Part of a small language model's weights: value embeddings.
Each number is 500 + 40 x the weight over its row's rms, rounded and kept within 0 to 999. Layers, rows and columns count from 0. Numbers have three digits each. The size before them is the row's rms in percent of the matrix's.

# up: layer 7 MLP up, 1536x384, rms 0.0447, rows 10-62, columns 256-383
# down: layer 7 MLP down (transposed), 1536x384, rms 0.0407, rows 10-61, columns 256-383
up10 086:526436462541576454484496472515502484512545510488575544485518537500499501528458490491447472505482542490448439532446489430475503475561539493462495465455507507495567533554517494488521477456479478472471558482475529474497542476512519505497516564488466536511538448459523486503481571549507498497507516454477462505590525571519512487493492524502540503484548571542551482483503390521557457546435
down10 087:555563573502543517453514537501497602501495502471439491531518484538586501553597565391464482534498465530552566538569487457564489472497529518475480508551417485519492451487503496437496468521436509483469515580511523548504485562564473457529519463542521493499431462545479429512438449554438534564511488449485529466511462515507431494468409550552437526463526444483500528505486528488510519477512
up11 096:468417463454438459503518484490469484523461496483443453536492413600492488489523442532538451513593545549470468430518470425446512469557512467480522543479500500457502465504523430559436512544481489545537473511560462520502475424549549516520518545497498466544468561494493513444520513540480419546484564443459542499490492463589481492496521549408448542460483427486535564517551531522549519510537
down11 093:487384532473489507529515515527488479519490468510513483518475486526509478510553526498544459435468501450483477511550514498549543528480531549510434431471468543536462423473470530543467473531523551524512569439465513528427463446519470529535441511499517520512548477562527466551495529495464514484510488468479484467437508493519572517493539481440482446451556454565505570482558499459542524536546
up12 100:460512492437520462566486557468551487532545488447583458462524512480500489477534543525474520466442480510551517483441479442459506505538579503546547493489545500451489527517541517377479493419479482483499498494491528489567466522485491546479516529434481539465476441489606542533489531460545372503522506463504531501476558465519514453560509539574489487450526543455455517481556475513458518543500
down12 098:563495471542475477499472468498515550428484601518500478484515454429530510468511486418516529489497480469495432516485531516570469518462502525475444524524529465431465515541439519564477488445515516540507511471565496496516546455441547499444462569515550461475502479517451490444512493536580547520522559496531442459493470471493443497474487495521496461515521492513508529510433551486441546472538
up13 111:457527442478496502512498509594445452490504512502416527462505497485459496421490519459549483484500541476498547487475517560482478508462481516477499555454539475566513439547439517539504590447399522531537483505475513539438517497535491510494495531512542588526509485519473503548502517493438580510543547506412552490479610585569538528521481480463465435476483543530566598480479505552505479442530
down13 108:477564519470461462443515483470533462547463513587560553490470534560520494535504540523491514534538452496486515527499483567431546602504547439540546513502464454505542433488426446463438445464460498551546426474451562501499487455549500501425545558514507467469505568476603466552467449533462501516417536466534603470545526538486511535581532554511502526486483492489450496502504538522478567545457
up14 097:468448572476474444524524480490522528505522508471482519546446513461528512541546605488527502517442585486485464523456467454505493509526529465449497538475521503439546646523440434527435549514479495459506426527550486464550486510547529503516506482440516474503507539432508499456463527431464509491524464482512495532504437529543493549487472523436549494440515553534422520468471500543467408558463
down14 099:475509471452490604488559502529452489492559491494497506455504506437553575524501513459503537452547531478444477499465458521479536535522525458492506494565398496469385533495430539417488481536478518514555491464494563527543473468454528514485482560521515492549529525509443472515512527597509412467432435491492432470527490602492516543455637524520484528507455517518518483469494449534526504465573
up15 108:500479513502589474524561496566483452496505513472499489506403585569432587463511543519560479504472532473539539508519533495529599508487547487455557450470568520517455473473484481492503488534468516536539461465513506519539490508500484508504554496486522516510463501515537537545577514462529427457557544448548549508517488487455573501575551497481533457435486465479500443444596509548477443522493
down15 109:595478492571525496517505519526536492545573434552534503528538493564507524543527457470425420458546460519519538559500545499472463474578515499530509467501493616522522531559451509507482506438426453445483523512513443523496525504528518473518465503510523519476464543474491484454506512492481446407495498470539551502532450516503523584518473474473490465501486497559486590461510524502546473536526
up16 100:513501477411518437471525488468419538480489520520525526464521550455528434482432581419535426489475473484524476538516546476520561419421493499536554491495537536529473513453490506530477465520527559511534474459534539430498517498499448480538451496456375490445509500509466483524581509579525530563466480550529510465498523456506518571538494490471497549526461485534457462490516536496486492511476
down16 100:494451480530464521653553526485475484532531464498479465461483551590474507446445478519525494532475519440537445523497459538477512456529507510460438460523460462476514512453497364541563490516514441462495513467492456487531500508444524525566455458511551504527492488521487473499488445535513524516546523513435537434576506482439534524478516464496498478502457500528543538502451489505491551466511
up17 111:501476492445541504520487509502561540515530480467476473494452494531421461473467504535438501416521558451505488521508466485504609512483538522491552479435546447537429449533483468491523524508488512536491553511483563545513444517512472490635506525494461554474508508457425593514517535465499444491518450502494526540538502382508532490401470452519456433491499454511471523550483478433511562467521
down17 108:457467587516472426464451505534526511502483506485470506493529454475448534432471518452456508424541526573446533485517444464498452534548482463468532516494381557428483549511518557500586521553508432481566476480451487534532490458454532513525482550556483450514514467493515432433541598494570474496493485497527487447518494477443524473541489518547619470518452500513467486528542478552561433485462
up18 104:482469491528549463561518474483537526522467485517488516469523568529490471509457567496508498555488509522534487552576564516507496500497465635477490489501522403565574528494540511529461502518488421569426507494473565439505481476556557485536491488455456511531568600469508506532417569558548512478506514499538433563551493504471519476450460540527490519478486571464423469515468470514465537549451
down18 103:516527461512469519551523519500546589448472465464463500498560480565495525559541523464573482458482500421488497463579448525479446542442493472502541483449488590418501495444491558511487587557477496507548567559551476444423527495499521543552556393479519526597493502485501463540529468543533450411531461487501526549460531499553481457491524429509540528545646421402522522437553450463513438517457
up19 093:497544544472546549572514467464563546599579499479475495539385502536448493480528519482451549516467481464601457527516551492482516551469508484500524566464530507509486452460509546494494505469458454512543479462603454537528509512530473454470557531412538489409531458531456502444569583496480562479534515441587532486524459519512478586520486478497482426536473464497474466437515457490495446494535
down19 098:448481550494479448463506457522464500558498483502495493515503507482528481534501467547551507538499524501449466488489506495524507415482509548541431461558540435563454512522464478439523535580575543501482490470489477459420438465498485455487537410596436483462505514436484462484523409477533488448532589523478470479458492454617512517426514597513455561570508481561470564484496509465585447541464
up20 098:490496492480607569523578473480481479453490517566480478486538496491499461556526467545539511464528561453444531466490514514411508526510488487516505483474515482535499558410498473543467517528490342576524516499568502441562532506534559509464564509527536544571549499471509499529532527552533508476461538477493568516547549462552581489554455492382518527506490485485487480529502537537519440461477
down20 098:437534487474501497542399530434476453456542521500473512502534574470472559528489488475502487499540494533537531466486473536475474529536482493484481495480428509556483490460479549469447560438472477505527508467538528472495433458472505482513488472420555423479492463476504475532420496474507510468445469530511566402475532503491549489529471365516469499453540537445527458513518524555481498479513
up21 092:416451484442594461495552565556481492494488434559471530474418539428546489501434469521439422480519477485536564512499506518465488443556438542554514539530473446582471533520481457512486470527420452461422445499501528414575519481532497538469458519490472620514509520430469534522462504443452508439472466517456509512562420435476570549496418506539569464515446554526425454549499525485549471508517
down21 095:490494436458471408456528546551511501497465457500494463537509457432504512567501519505540485590465576597462532531449458517547510472559479532479498428537491504501461578536560493457544444482487492455464531467497525513513512501435543546526533552523474508512527529555495464570548487553475549525514518453493387548473457467446430515467517437487558543515464450470512455526458519435490524508429
up22 086:441467485504419481510547469426511430573490464512482441486439569530476468464450530481466424559484535571523475474545489522462520519582519507531445488516515524539434587512506460552545467517539530530450415509505443483524509490520472406495497516533547472463540508457478480386533538504501493520498506475512546497471492527555504561480519431483525519492554486580484472540485435486439507517506
down22 085:567537479486487477515472471553543465449460573497518489513504441481513492557508506595524476462531516486445461524499501498463508540449498452513597526470515545487419479482516496583554510502482482540477546432528544515430447494459541539556490498511448475496507505484458461549459502520540466354491550482485502508573484473406529541563449464484498455501483500473545502444487572518547465488443
up23 101:527400509511515550509578534491430523519538527486500508466515569504480396553526451427452518472586490531443569539526461491490519485531513517424534526551473518497450477446463486535525551471542493490495486474528458459514533456440551487505522581456396516501473570468496514493505499579552476596535522451556517473509459525610515457515460495488544566522542532469485532402468449445478467506501
down23 103:529540479504456495527514512464482504421481483519502612500556463510512601453500486466409488475506561497486481492494429488427512574471471466528531524455487402433500475510547497500493511518489429496521436476513492514567536456472488477501471567498503551531475579499446555518434531485455529453447397533518490520502429559460505511542532465546499468472491512492436506517460466472465495478471
up24 096:478445498470518477492490468461441590547520467503559558495541434445500528448476493529482529493521493539486539541460518504498567500504537503475510464385486430536497510478462535545485477511458536539487550516585536480497462462481582500481541556486454514497444479429496480511611494506544497457561465444476550543577471514500598552499442489540510515514400496548452488520480543506508495483578
down24 097:488490591525446513553491437517502481520542495412506555480438515515545487478526496484574593533492563557472520453522502519503523530468545520585508578483483536447495501584552491520447497545493439514491519490560492463528524494522513518509483463488511532484501472536503565496423517517459545483542555473505451392515472553511502463496460603484513459508521533491518464513522510515482501570421
up25 104:459453546479537475580502467450481509514432556532544503505503499497512454433486532508538489573521574540509507441454474532509534475545502472519578494530421496563550508510540498521448543499506430524586517458480494445478522454512442490504529486468419464525499502412437499464502481509481425503511568529465465430453522446535511461523525473514569461515451517464439553496433386461501471522501
down25 105:485479515504473530499486421545480467504548491557576455487549381494503495464483491488489582528600465382463429464502417508521480497523528458488506416462518514490478427501477494474536538490535444604476518570484434401511521509498508484486547487488482509497510535489477499443493477492490511473553541484482504564497531492516446450447518429510440508446463512470507458558487478470462579550536
up26 098:494489428462505417461515434543478422499498466483542480507450556525469454438456602465516518501511555487521492421475486509504468518453507502463461585525510469511444502524494459560568532517543448479542533501573460455436579488489486479533520441478451518533520511554465513434491622473475467554540483486521451510466534550489561527523529533484531506562525527484449472497535549518530553506516
down26 100:496436496505507517562479499491543453463481551502487463490518492501510579478495558507486562559470505502508445487541512604511491535466492419482496455438528514546554487509440518505527455488454564547514537484450435483564479507508480445495466473524480439553467501493481498545486520533497423476533501466465441554479534429487471485415485502477469556458515533538545525562543501556522532451550
up27 103:564506428418536517566560520497499574505575564529579481500515436512460557524547485518532455438522505540416580538514531506482573482530484543463529541468497475489476501534515437546439465549504502571533517475507448436523512486483468504475468439502482467552535486476493558518527495464474541491572471502585574481511513409522514565492503516472543473521470452541442459405438508479490527512518
down27 103:498529554538457530506473492511447484520529489468485469507449466483536486554468466492511486464403558461463501446480480436477513471518405622508553510535519532411494543499500422530494455476590481438526488522477530488494463521579493510372438490534468609545569548479523519499557499450492518506543476523392509531411459492531526545529525515497513492367480472489525512463544409571495470509502
up28 096:464435419472541512457558441504493474527486515505459519486455571551456505452468468526432509530585515430459515486550526419454542468522462521452560535457518461502539500446516552485535496454500451512474479517609552483575528421517460461492508520396498452472519451583494534511519567546443568547598520524548512506534532489516486514479463518483545487521517547462532431522448470459483445477452
down28 099:482603502433499567496541501562484525495530532555508530525520476520536473423470511556552457468514532484511456495525494516539497564517520430471431477533486515469508504516437420553461499459603534508523501556482541466526533506477560550527474543475517530242557524494508548445412458480580536498471545568500515502509501453529460571481470574512467520551439524516480476509518545521507483511516
up29 103:537526454509589501497492523522496548535525523561509486465496480481451522509446590496466457549479525481390487504532533459503463517445487536535539540443462523531481450555571513473530506502575495548522532540521529510593457481457518525554482507479536531571526464489515485481545489501489526512506497497479572508546495456516548524528476593367497481536408474564402513459577485471457469500492
down29 103:517449515493449539482561494576494424510457486485511492495451501468460553453440458534487518514407492452495516474481383491520552491511562492531458488466505567556479409449522451498467461515495544510465490526509489605512462468517487503530469467492488468569534540479434558549488490473494510521502461518456453532509537512480541533490502502542529536496486455508465560507498505486526579447554
up30 113:474529470519531519494491485422477478480520492487418493524531521511536547514495537485513461525525463517517486467524530529534536469450565526512470531456534456525405534426442449556484418541457569539527537504528502479540505535554484506562533484497495505525456431472458479530613509457494500477581489500470482511500540486454527484465520530488451481503489548614464463493526458531536487459541
down30 118:471528515558554460459541512432544492467556531488488564403479587536485514419548508538450493451507455474543544524529515500565499542473525463489504471484520534492500497461494531588481473573527494511518597483513493542484512468421510577498479445501464496538484468534468468499472464544520529526475530544441502490461483456461515425493447518466495498545406452529529535532498513485514432542497
up31 103:465497475431525489544535462465532487532453526480506417509511453548443425540464502507531504535506558464474524477458528469491589486440540543466488497460567507486471470523478485505463509502479526542434510494496523454522508515512454554571551521436551553509467433541517475522564495483499469495519513571505501560528500488505522547507494523520539455456560511429520439495490560401498486533469
down31 103:517494484499483506500502456540492545509522495499524477458538484534540414506486517514554522544463499436582424487459416472497497436511530473478464472456567527484479497473507473511548505442451430432484554525425459473512624455539530394464508560565496534469494432483469524479473475418538551514559499516482476557515482456438457507532479457516519499493509473617501513446519503473577408583510
up32 100:555520423511525497558490486491489454547462460441524469471484539490457492491529469528480509568517498497480475478526492475448505483445451450543504477555513475468554497484475491482506567514476505497452500500473485444490467475473560549471520499518420492519467490488475549467517494522528487527508498536483482479543483477499552469531466513510547455517511484568413507488549504482506477534523
down32 103:471539419498514492488569434477526480425541556479497547554525497518498578526510478476547596476580522433448475485510488554480467498506451444526532487469472547461556534441460470540399559472436510508511533497535503490486444509521568583423551462551481494501459501456517524505481470508447474453524540524476482507486432528504470429516486503513473534437520528439507445490461538503559453533491
up33 107:527465460472473540560535536474479501477498480515483518470467566559577522531529504487518554454456455432435484487465464446509516460388482489497538621504566496485494483495501485476499485529493407571522390543508540536517524483492511486531464439498532547555533519532455565481553560440466501508550521481470558446473499524516513537466479544531499555457469523565470531541534417475484449469540
down33 107:475543518549519512504520529422516513447527499501529550576513441459452556456500507504458502475539489426511485570542464525495482477479443482461500529514503468499535512601553476489521557481497471541491459508469495524523448570520492446468472592467470496489554522503431521472434530569471556478452537524530500420548479543397508485595564556496506447518524535525489500482494545500507548544503
up34 099:486475444413500428498498476501514500559472494600531514450406479514496479468503490479421500512493486548503510442463489468476508438482548483493491464533463474501450502524441511538503512528466488463582521480518471364538453519505504482534461472459507476476534477446403525484617505429457495384473498549568486513510428447478560515496511518448568432569362474470549507538422502528475487526540
down34 097:480479495480441546497519539545498454523584502520496484496472486515472482449619477501544555468532557530485425468511540497502443488507527493529532438540443469480553544466522545512482545494544533550469445470521479481484538511566513516456445483424460497480531474499543530550526511477497596504514512534585478408481538532522514453507500492527506539565461520533497516484546506522526542524491
up35 103:512475498421545501507559587518469518579522493489469478487465536501486531525498528475461492596548503465473448433513523521511571395509542492434545528504475608479500557541526504517477499527553549515528526406521507508505501462453466540513438468479475525478525518469527489491470461493530492459519494424427539512543468425546542508532594514423448516533486460431496461441459501491472474495496
down35 102:418520533445455534554456533502557494501574459500459539503485512386547548453461532535474498476549523513472453537470504565419491492476532516497445423490500437560471446505475492443562553485518465460521409465510428502451459484508478499471514516546519511474490528507477489469420548465513486497537457464530516486506472529493491449497502492585540447457508514446463519543507423500416545491558
up36 104:527452417532500441514499477489554531538499612514528433478507478455536481558509451474465447540549493449437518528456509499493524555506493537533445552490544521486498536456472538518504503471409510533486499454510499402522554501499536539472466476404547471513517463501493511421563515461513479517524484528512513512619518494509589480525437510467565510540524474537506504482472482458468481504588
down36 103:511515492445474463508449496456533569495574497497468510508461500454538448510521444526512482456503475548480535455512423488551492528499487392546512513549531485498462459421481441537483560520434481513483487502544511524527514501548459482432485495465489555533529563444485521476521525470432483504482511554517472471511490428497480460525497474467516511508532534514521528470502472441470487468505
up37 108:530516510502460517506515523489562377389480566447503477553504564524520440495455513573438487532508605525481479481515469493528480478485474533498473487483519452509464513493471469501521557511524445489481452500608573464438560483542555486588485514459487522561574587466475582468487537498483540494500467535544484529472555522472608492507474402522545461544494451477487474528500432421490523498548
down37 113:450529521420474468535536486555498484547482470473402541528482442421529509434475522436430488511447521472546439531542510508465514484448374505477520495402538475450463490511481502496492564512476536497473419484533456502488530565512455425551475460486502482586490510510475468496471448480463555538479461520456462514420461484533536524501455488536486478427475485493469483512530506520411467462556
up38 090:462549501507498500491576447407548533505451533479508464532549519463501565500520504522498480508472502503542597487558452524566487452464426551555472498506530486535426469555567554504468523465493563479527492471465516500479448484471498493466464512417406623463499541547441473419479485536506515498466558531511501553555542458467549488542525480542550475543420437547405513537430555461482494460484
down38 089:498480562502400502498511467464543480484550486546501535505452483558490481463592497485529505444487519486542578493479523518478454510492560443450454475471470495444481470496436513554478497493520515529475514486496490476487535454477567514578535498490430444521477473576505481535490470468447477537535547484555552450536491508507493538476535487528434492471510491465588519479517538537554474463489
up39 115:502525490486480538564428512398451484501508494478506450572464512482517501515469461534430447524491517547496526517541452471497511485474450470555537516493458526518481477508523530545466512528529432541540499489534482543568524444475447521525442462496459441498479566493460502502470531511494396462498565521502492517463540477505499530581565502486508453498448486485469491464528464446503538482500
down39 107:428442487490527441523528480527439466592524516447506453490496515515479512561505481440471506583474458468476454418501432490464491493533529536509504407473542543476472532494483479522498578547499498448616531464481539544489426512454475471455514470521538487562520520558529506493515483524488471506475460513442505536485453504470551522469500476513524524491508475460544550541454474573509557509571
up40 107:465505497417573456488539507492442449523502527545522495559509519505495536389525521532487435544504467541526562479474472525493541513505576499550513513466482433495461535518501440518483486432499489573470494494496477524563537491530495522477524500456514511529472513494542481591452531499516481495518514544541582523545461545496491498480495516460423500485508426468446487396531429456467534515540
down40 112:540539524478497501555474531456552496511504466560432519568562469482495576460503554516498456485495384522466523538519470498569552481472523467471571499432481491490533495489504485440466516452551556570491515498436497521534498529560572545514395529447506466447450517495534513529506504507488567477455545476475480415536434506375414469564453523579539530536491479549454528569498517530491468546478
up41 110:517488418451553462462496481481475545527431501521576498470507551435500515513410491453473513434496492556549476492470537509437506489488485551485515489518466532523546558503528481519482522520417483542403505496535537412507475379519508417494533459486508535533558558513479514416515475508559535496506582531499514515532533451584547562542522524491502492532500458432500486491438462477520508467542
down41 108:551505462506525464496492469424478583445470452503505451448433467515507548512531437457556487539543501555534482490438527531511533508481446461502510484454525493543541594550500526487527483438570500500506459563536519506506448465549445490452479496492498501451536537538440427473454456490513536487514512530524494516514542489486436475487486522442475454435494509505547541536518515504509499487448
up42 099:484446485474496483478585542478510493526459431471522539532501552513427535451502525533480534478525571525482491463553483554444601482501428468446544524474525426489499471574461472471475511527483530445516521449538502441466483522493509474546531435475483448499484514458427530532516450430528451446546516504487503536560513500517520489426508478522488423551430473473502487533515574490394494478552
down42 098:450475530499461437506489429500536516455515492515560521543485421513450493532551468472517529493490470514438465509483480504493525503551454508456503506463457498498406452485461586494417615488483449391482502494508498468532520543486460538506530442481475493485523520511496493535436547482537565476437488488525530452475527502469502563485482497506477496451404493511548472541576457548488533498556
up43 099:552529515439564399475489507481465509496523458537477552526539492432429501474519559581516492442536461475537531554504473458511483478480500525501485535403471519574482460544492501466477556494498494490533440500520547459481483444435499474504576553464434505520536463565432554448529519517476536429480472456522488468545532536593562555504512533497446534505448540467429393530392483511421497480476
down43 100:426545451529532575564507461486444464479450470588460462537451494509468454479463463462529516573515469479494477467589538504522457505504548464494547547491504462492543474474545452528454485508521545486557483608472557506532427507466509528472545475483487513467449628486513529516467492466533508547557488471492518529514489524451530488529440517512490510523510473488476480512521453513560468487467
up44 103:515451477468507508505470497416493503516517508530463513465448459539405452511437544469465445531516481485503557462410560483521542507473517488462442515428494486552488494556521510500471464477514560570484447513485475482473501563449479543532525514477477487495513554544495511422520523529459433479464610438564445585547535393578500575465522476520484541484503496524497550458490527578464576482530
down44 103:541573495615491534527443418538431501447467484472451511510540573474491455543503514502549459469542465488496530505518499465498539466567485528420548525468544488494486527494548470430504500470547486555476495479416470512586509494475546473538523509540508476487466511478520509476498465470455462496499548436519555575523454445497474506437506511507508531446486478500506511504449485446470514503562
up45 103:425428522520477514497474412452552467608510481501461529481537541419536499495501526492555492467592542582556468455492568506441504510538471529563510503456454478585525567516563521486587447519514550575449444534525605517557518479511542480462524542455434568524482482476537430482512559512494583590561470516464499516547517454562538473456532487505537524426561490476471521532543463517434539435446
down45 104:546479460505431484516547487494523553496522476487453553452537501509533516496484533490503534469528535521487447502521550472525493498485499496499564483443541502581508481567450533434585546456461437525468445530455512503526593495533520478564476555504462460566491541509541460474482547501555472493460483502526459462593513585516493475502491532477539488521521446547493522525569418544514532460534
up46 098:507495465481549489484495476535457467590521425532521534523509507525463491511501539554376435533573557530495515461462559414497559492497528521448504499479574506554479489569434517465496550486478467573454453481514508506517502452452532427539436506509504510470521519490453462489549537508435508446493466524418591472477544505526507554566623546539516416493494500493494553441491529439461513546565
down46 093:536476458535470541525510500539449509520578532488460430467519477488521531461550532490501491464530502562548491457545494512574553529558508503463516443544527450498487455511449435493517527524481539595552492518506513448472515545506569491534537532547505468521539519531529444486408542453438530498470424531567480566491555537509503505564466523488484586534544468473425544454491536487478480479523
up47 099:505490545531506436484551509446382556548505442489511552466464519503499479509469530599466504495501499493520542419517473563435515543509516519527463567547503568551468497529575459439467504429497421449470506442531459440507580538449527496469528508415517517484528522520480510498518473568489479507503550553459509396501524547531509467521467544443601520520473527432546437489483501492509444504526
down47 101:465473444537565397518568453520504490505499511461594505503509511425488505425486494472520435506491486458516572499499447522587515503494497500506475542520560459490510426473469435504478540506559512505557490533519516457516518466438557572503437512509439543446513546435493491521459486465469472465521447445473452511567538452412472442464556505461461448504514489502467562531445571468498502464446
up48 096:508467456517520503540439495527474481568549445449497470555482541528506460428513493499455513555581525507510446461537498524417473526526444524529500532475515489494504565454504487497524537480547545513513484482580499524479472530545488419565510573499476477492548538451463586490557555508461528508474462412467540500516415542516543493508414488467496498553491442504503495549522516548485470470518
down48 099:495579488518561498503523469465560469454560508491490507468536431448504500551442524492492471471420534458448501496496561528553511519525497599510515422450508539542505452486522576476440542509500467419499452499433492481514447492430472452487494474508500477439490498514453493474445429514509518513517564540468511534469460519444542484502506492521505453502499504461531389502497514434478474475574
up49 095:465484520448468501501482493538456510489454475507498505537512510433529457506460557516447506440487565592563516509507507525466462531496447535506473496432576494514379493537582482545518464461493485568466466396516444483456512506457523437505534441524496521467537529531568503511459519498442459549578470567476482441501516485539522442447459519484560434542487431522522546461422502494510585553546
down49 100:495477486534583536552474493453502459541458509521496420503511516478495556508477513523476518510471459535408475542455530570531512531491494530475444475475484444470528403472477573498528482462497554432487475475457539492468423494420501456453513470533471490464441525475516507492486482508583449527462471546529500524553416488503512500470427458537480456486494487583455582625565487532468498503616
up50 098:493425579512434520500537494466482541522417457620533510446508494416504516405518511561484469518464493467496518487451488532472477390511508460433500479513574497472477530533422510459566570495497549508559501529497436509515464473497539503530467533482465568529508543479481533523519601505528522522504508538470556502492499502527514469447546525455514461519451526519510496504502538508515583440482
down50 094:434524443571542539485513474453525515440576537554556465424525495452546573543567482462548469508513528514530550519505550574485517461528489468442543452470505519482537515556491454427507499494514545566518451428435520512432475472470449482518428479516531499495431476587496479513535495424475432493521518514466538507510473408478449474461523517433425500469510492449505517528440506540573489459481
up51 102:504477487486574477491443444528457492512547535511495460519451514499453445502571544525436502530551523524440544597543513459475457547428533530525562523491486492475517490482488482474484531498520508426427516521567442437541538462528544538520432601472529463533540547473526507449493503469484525544534573508527505494501477532447525446486517567469586460538517494494451501473541393483555531534501
down51 103:542467500507510447498501511485518500504492525464406517488501470438442466512426451511457515501489526502423451527514515512572517530548486457563463470556476467449466490444496446539521520459534536454501406539412446489567525484517534487481539539469527482512429499477590481465525506504498509491503530530434436536534535548450516513489582538564472550499486491533455547520591533437510583448499
up52 100:472446488422514467527423480467539494526555569505436503453501483461472520455448480497536500505469516558544482507480483525488541487512493470503472488468528514420465543488464416503506511544529580500533528469575493465512531405575521505471472560500473475541524524528522479500501554532467504478534574510524496462522535537556525567438454487503525434526472525434512539442453493495459468431559
down52 100:448523490478509492490484527518505441453461561540446438491501475446524498563503513479557512489476420478567605537501427460526513536475463550464395459557497517567432434483423524516481473494443497526473544524482552578483423411542487504557558474542468556549483506498544472586510476521444456487524514490496433465408497520481469466562532518496514451499583492555572521508467434409477576531580
up53 098:581462486510523488552428515537421428545528507445511465534471555498490400528521468524499483478541497562516516459490460521553472474556444541505508505489552554458457544489478381473515448487549527515470457479505457451489588516502544495438509585471448505562554547444535516483484512519531499523505562520490505486447482492515491457520471513465488545567441514466543558456495407454548455500458
down53 101:519491466545499469469523478451471494535498535470515574526457517514507485483473497493464543483524430500548462528559499479549469525501527449561413496511506479470458522495503426499504480515551558476461512535503517497484536464494544563509443615472444429458477463490540551501426472468478506544365513527489510517443474508404545503560515546477529507504450513528452483459488503452545537581481
up54 093:541491574507514542479509451489534470521430513472507457523500466496493544473430549559505511479546537551507520455503506553503513438483522538530591475458574474533571413454460483539454516542483472514462475491511503403484533473502494589503503570465468494567456498474511617502516577496391518532533579498485534521515521483573509536521509502521480460488530561473512546513526498534442552562457
down54 095:490495480516552455519476440542500480556517606458452526501504491471520519550478506533500541523552563545480524412490426571486539497586548446445497529474504529484475531493434529499633454462499551510477521513456503546452522454511528476489566471558485475504502502615426484508496494517464521499560464489491409528566502486486503464508441517522578439434573496457522482486543488499522470417498
up55 094:519520534498443508431521459447466524453537464564493498478496503501496449534521454480524410570467508556521531449429517510491501534470515513520588496501560511547382489497513460612511464530462491518461521489475506504516531533486555463534529440530514489486539538475489512495471486535534524448492574422442512626464500455479482469520502501446444477479533548516538516545524493560455525512470
down55 096:554385521459451453470550552472498443506444481541485525468546384439512437488442468578517479437534522412564478516508533507503471471485556495533498488503551497519490386438520521520527533485455503460521564512514519538514514518440425445493516556604474527505550527530489514465490466485468548479484501487469437500512467486547552509520426495446558454444516517530548507481426563474499543550443
up56 093:500377515433545492536450514461455461508467545458487504470482514497498440556498463532539477504428490447495514472517530521538484483474575561473524514494500522481544377482392492458517543485551562461397556496531521417420525502512483549578502541480514524512454498514525542521477502551513522577531534483421509562493524430515488485444554487554506523527533499580517495506554490514534481441499
down56 096:478502447466586489530541499529542490474534490569475527522474427559533488492473467522509519483431443574517546565522491467432506562515555545454438565512485473455466485525394479504472445531524508405514528584519475524472441511506527478450509466524508552546473537548520571506485561538507515474495596505499550515505455535482495507540520485516458529437560556483590571582512487507527508531501
up57 098:453447554478507532510499407439468524590535531529472554427459477486577478495509516477466458458462539466496449553512526525496514514542521472485515483454534567540529462519495499535483467523496439488481568441525471478509523491506479502487528486493536518528501516559531456440532547541477490498540561514428474455532497529554523516417499518459487425494529516488531460498505524503516453540494
down57 095:498457453506531495503562529459506536540474523551517437489512468388507511490556512547505538518438529540532531425488535453511456562515506506510586452495545503495454557432469511418441490530456432502471465471508428470434535530506495505507434487481430477553497490525556430490473530464463499492491469543467507511530454472471484479536423512531468538449558520461446575494506494518459493436563
up58 109:552440430451545526550531506551537477561492586535529418543454542516492500455495478567470528496509508500499513478507511497467551488559510501454484437553465511551516501512544496438514426514472517544505438460474477410504544440468453470534465474498480460512542534514427565510443458503554476565526461567517508525519391460553562465449452569486554514560507498508501505514489514516447473493522
down58 108:483518488470482586524626516467496498573439535482497437471503531457525467463474479462507480504502462480520524563503566523435550478532469514492499497495454494556458532517500499500455560529552407555547515455474419547502562537486442520437532501469524496527514511465606552476569473552485507530482547553480539409492519541564525521514523556501457555505446452484527518552527455493543513516453
up59 097:513470453459526465564503530590541474471511465485515407553537594449539422530419521554466427571527508518486532456470472490444483477511527458551489470509453471498479520469532471472556481531485494506420510426553609467437519469524538478524510490489463564463575504431452560487460544476536458539485519585494579547502539456543510493538451479446545523581505487519524451440515430479535529453498
down59 100:528470473519486544513507492465569431479515508504510431500526509510503542466499530458426428496498476523480461486485510511585496500472463505432555442526544512480510478558486475475495513464515466575473455475503537481483489550574528492466509507478457457446577530499482481492438553487530550495539465492493452460489461518486479492524504451507530552516434440526443443454455465420541516455537
up60 089:517454444480485471486547452586541557514583479486525520480470533522511521431460488574417526481581522543524436503479506487468507469505493458483506455504479454499449511545402451519504558553497491525536506450476549512456538431506453500517499538484456524572488561480496523483587475586400480520464443502494555441533450514537567500478489499389506495533428460544482505519502507479523469476544
down60 091:491468573480449445567517491458532527479509560443476443489414465482466497553543513453500502432477516465548512489539497495460441473431439491537498560528476500488481400454467472508544480474467464502422523461499476518444472560496513467415498482491521492559531346455507456517400511487475534510529472438503485536430538567544482473469493456500412474545532529470542548581486575502515489482474
up61 100:448428477380445510486461481547551475524457514492490469579513463462503502485474499536511493505516589473476495444471429484429535498482426529536482500473413485463510648502481505601490447513486513464481546513601482541539539414500518429555465582471519524520531512568485540537496473494486593538476421583483432535488451517508544515395502542467568492478495443527471504507459474556481449512518
down61 100:639540469510486487488540476466515513464473512485534540461467550492571495485498569425458556439522574452531476535478466499507444505536455537559454546478563511483559490469576556543503490476469517458541502518548498494479475489522544556524442490482442426526562505538531571492485458434484515465480487525546466507434466509497470467481463442492576534460466517506524508523534455514508534547487
up62 100:476406547482552535504594476530505465559479471534535500498497503553454508471556474519472483464478477479493496533490458453471507482474438547507464526503563496525469498507565602483561569512486554556546468500486601479519478486479443428508542470522452567562549489428471425486581531545451468527544526509432540515504476443556507526505562467495494460497514523539499538539561510478474503484485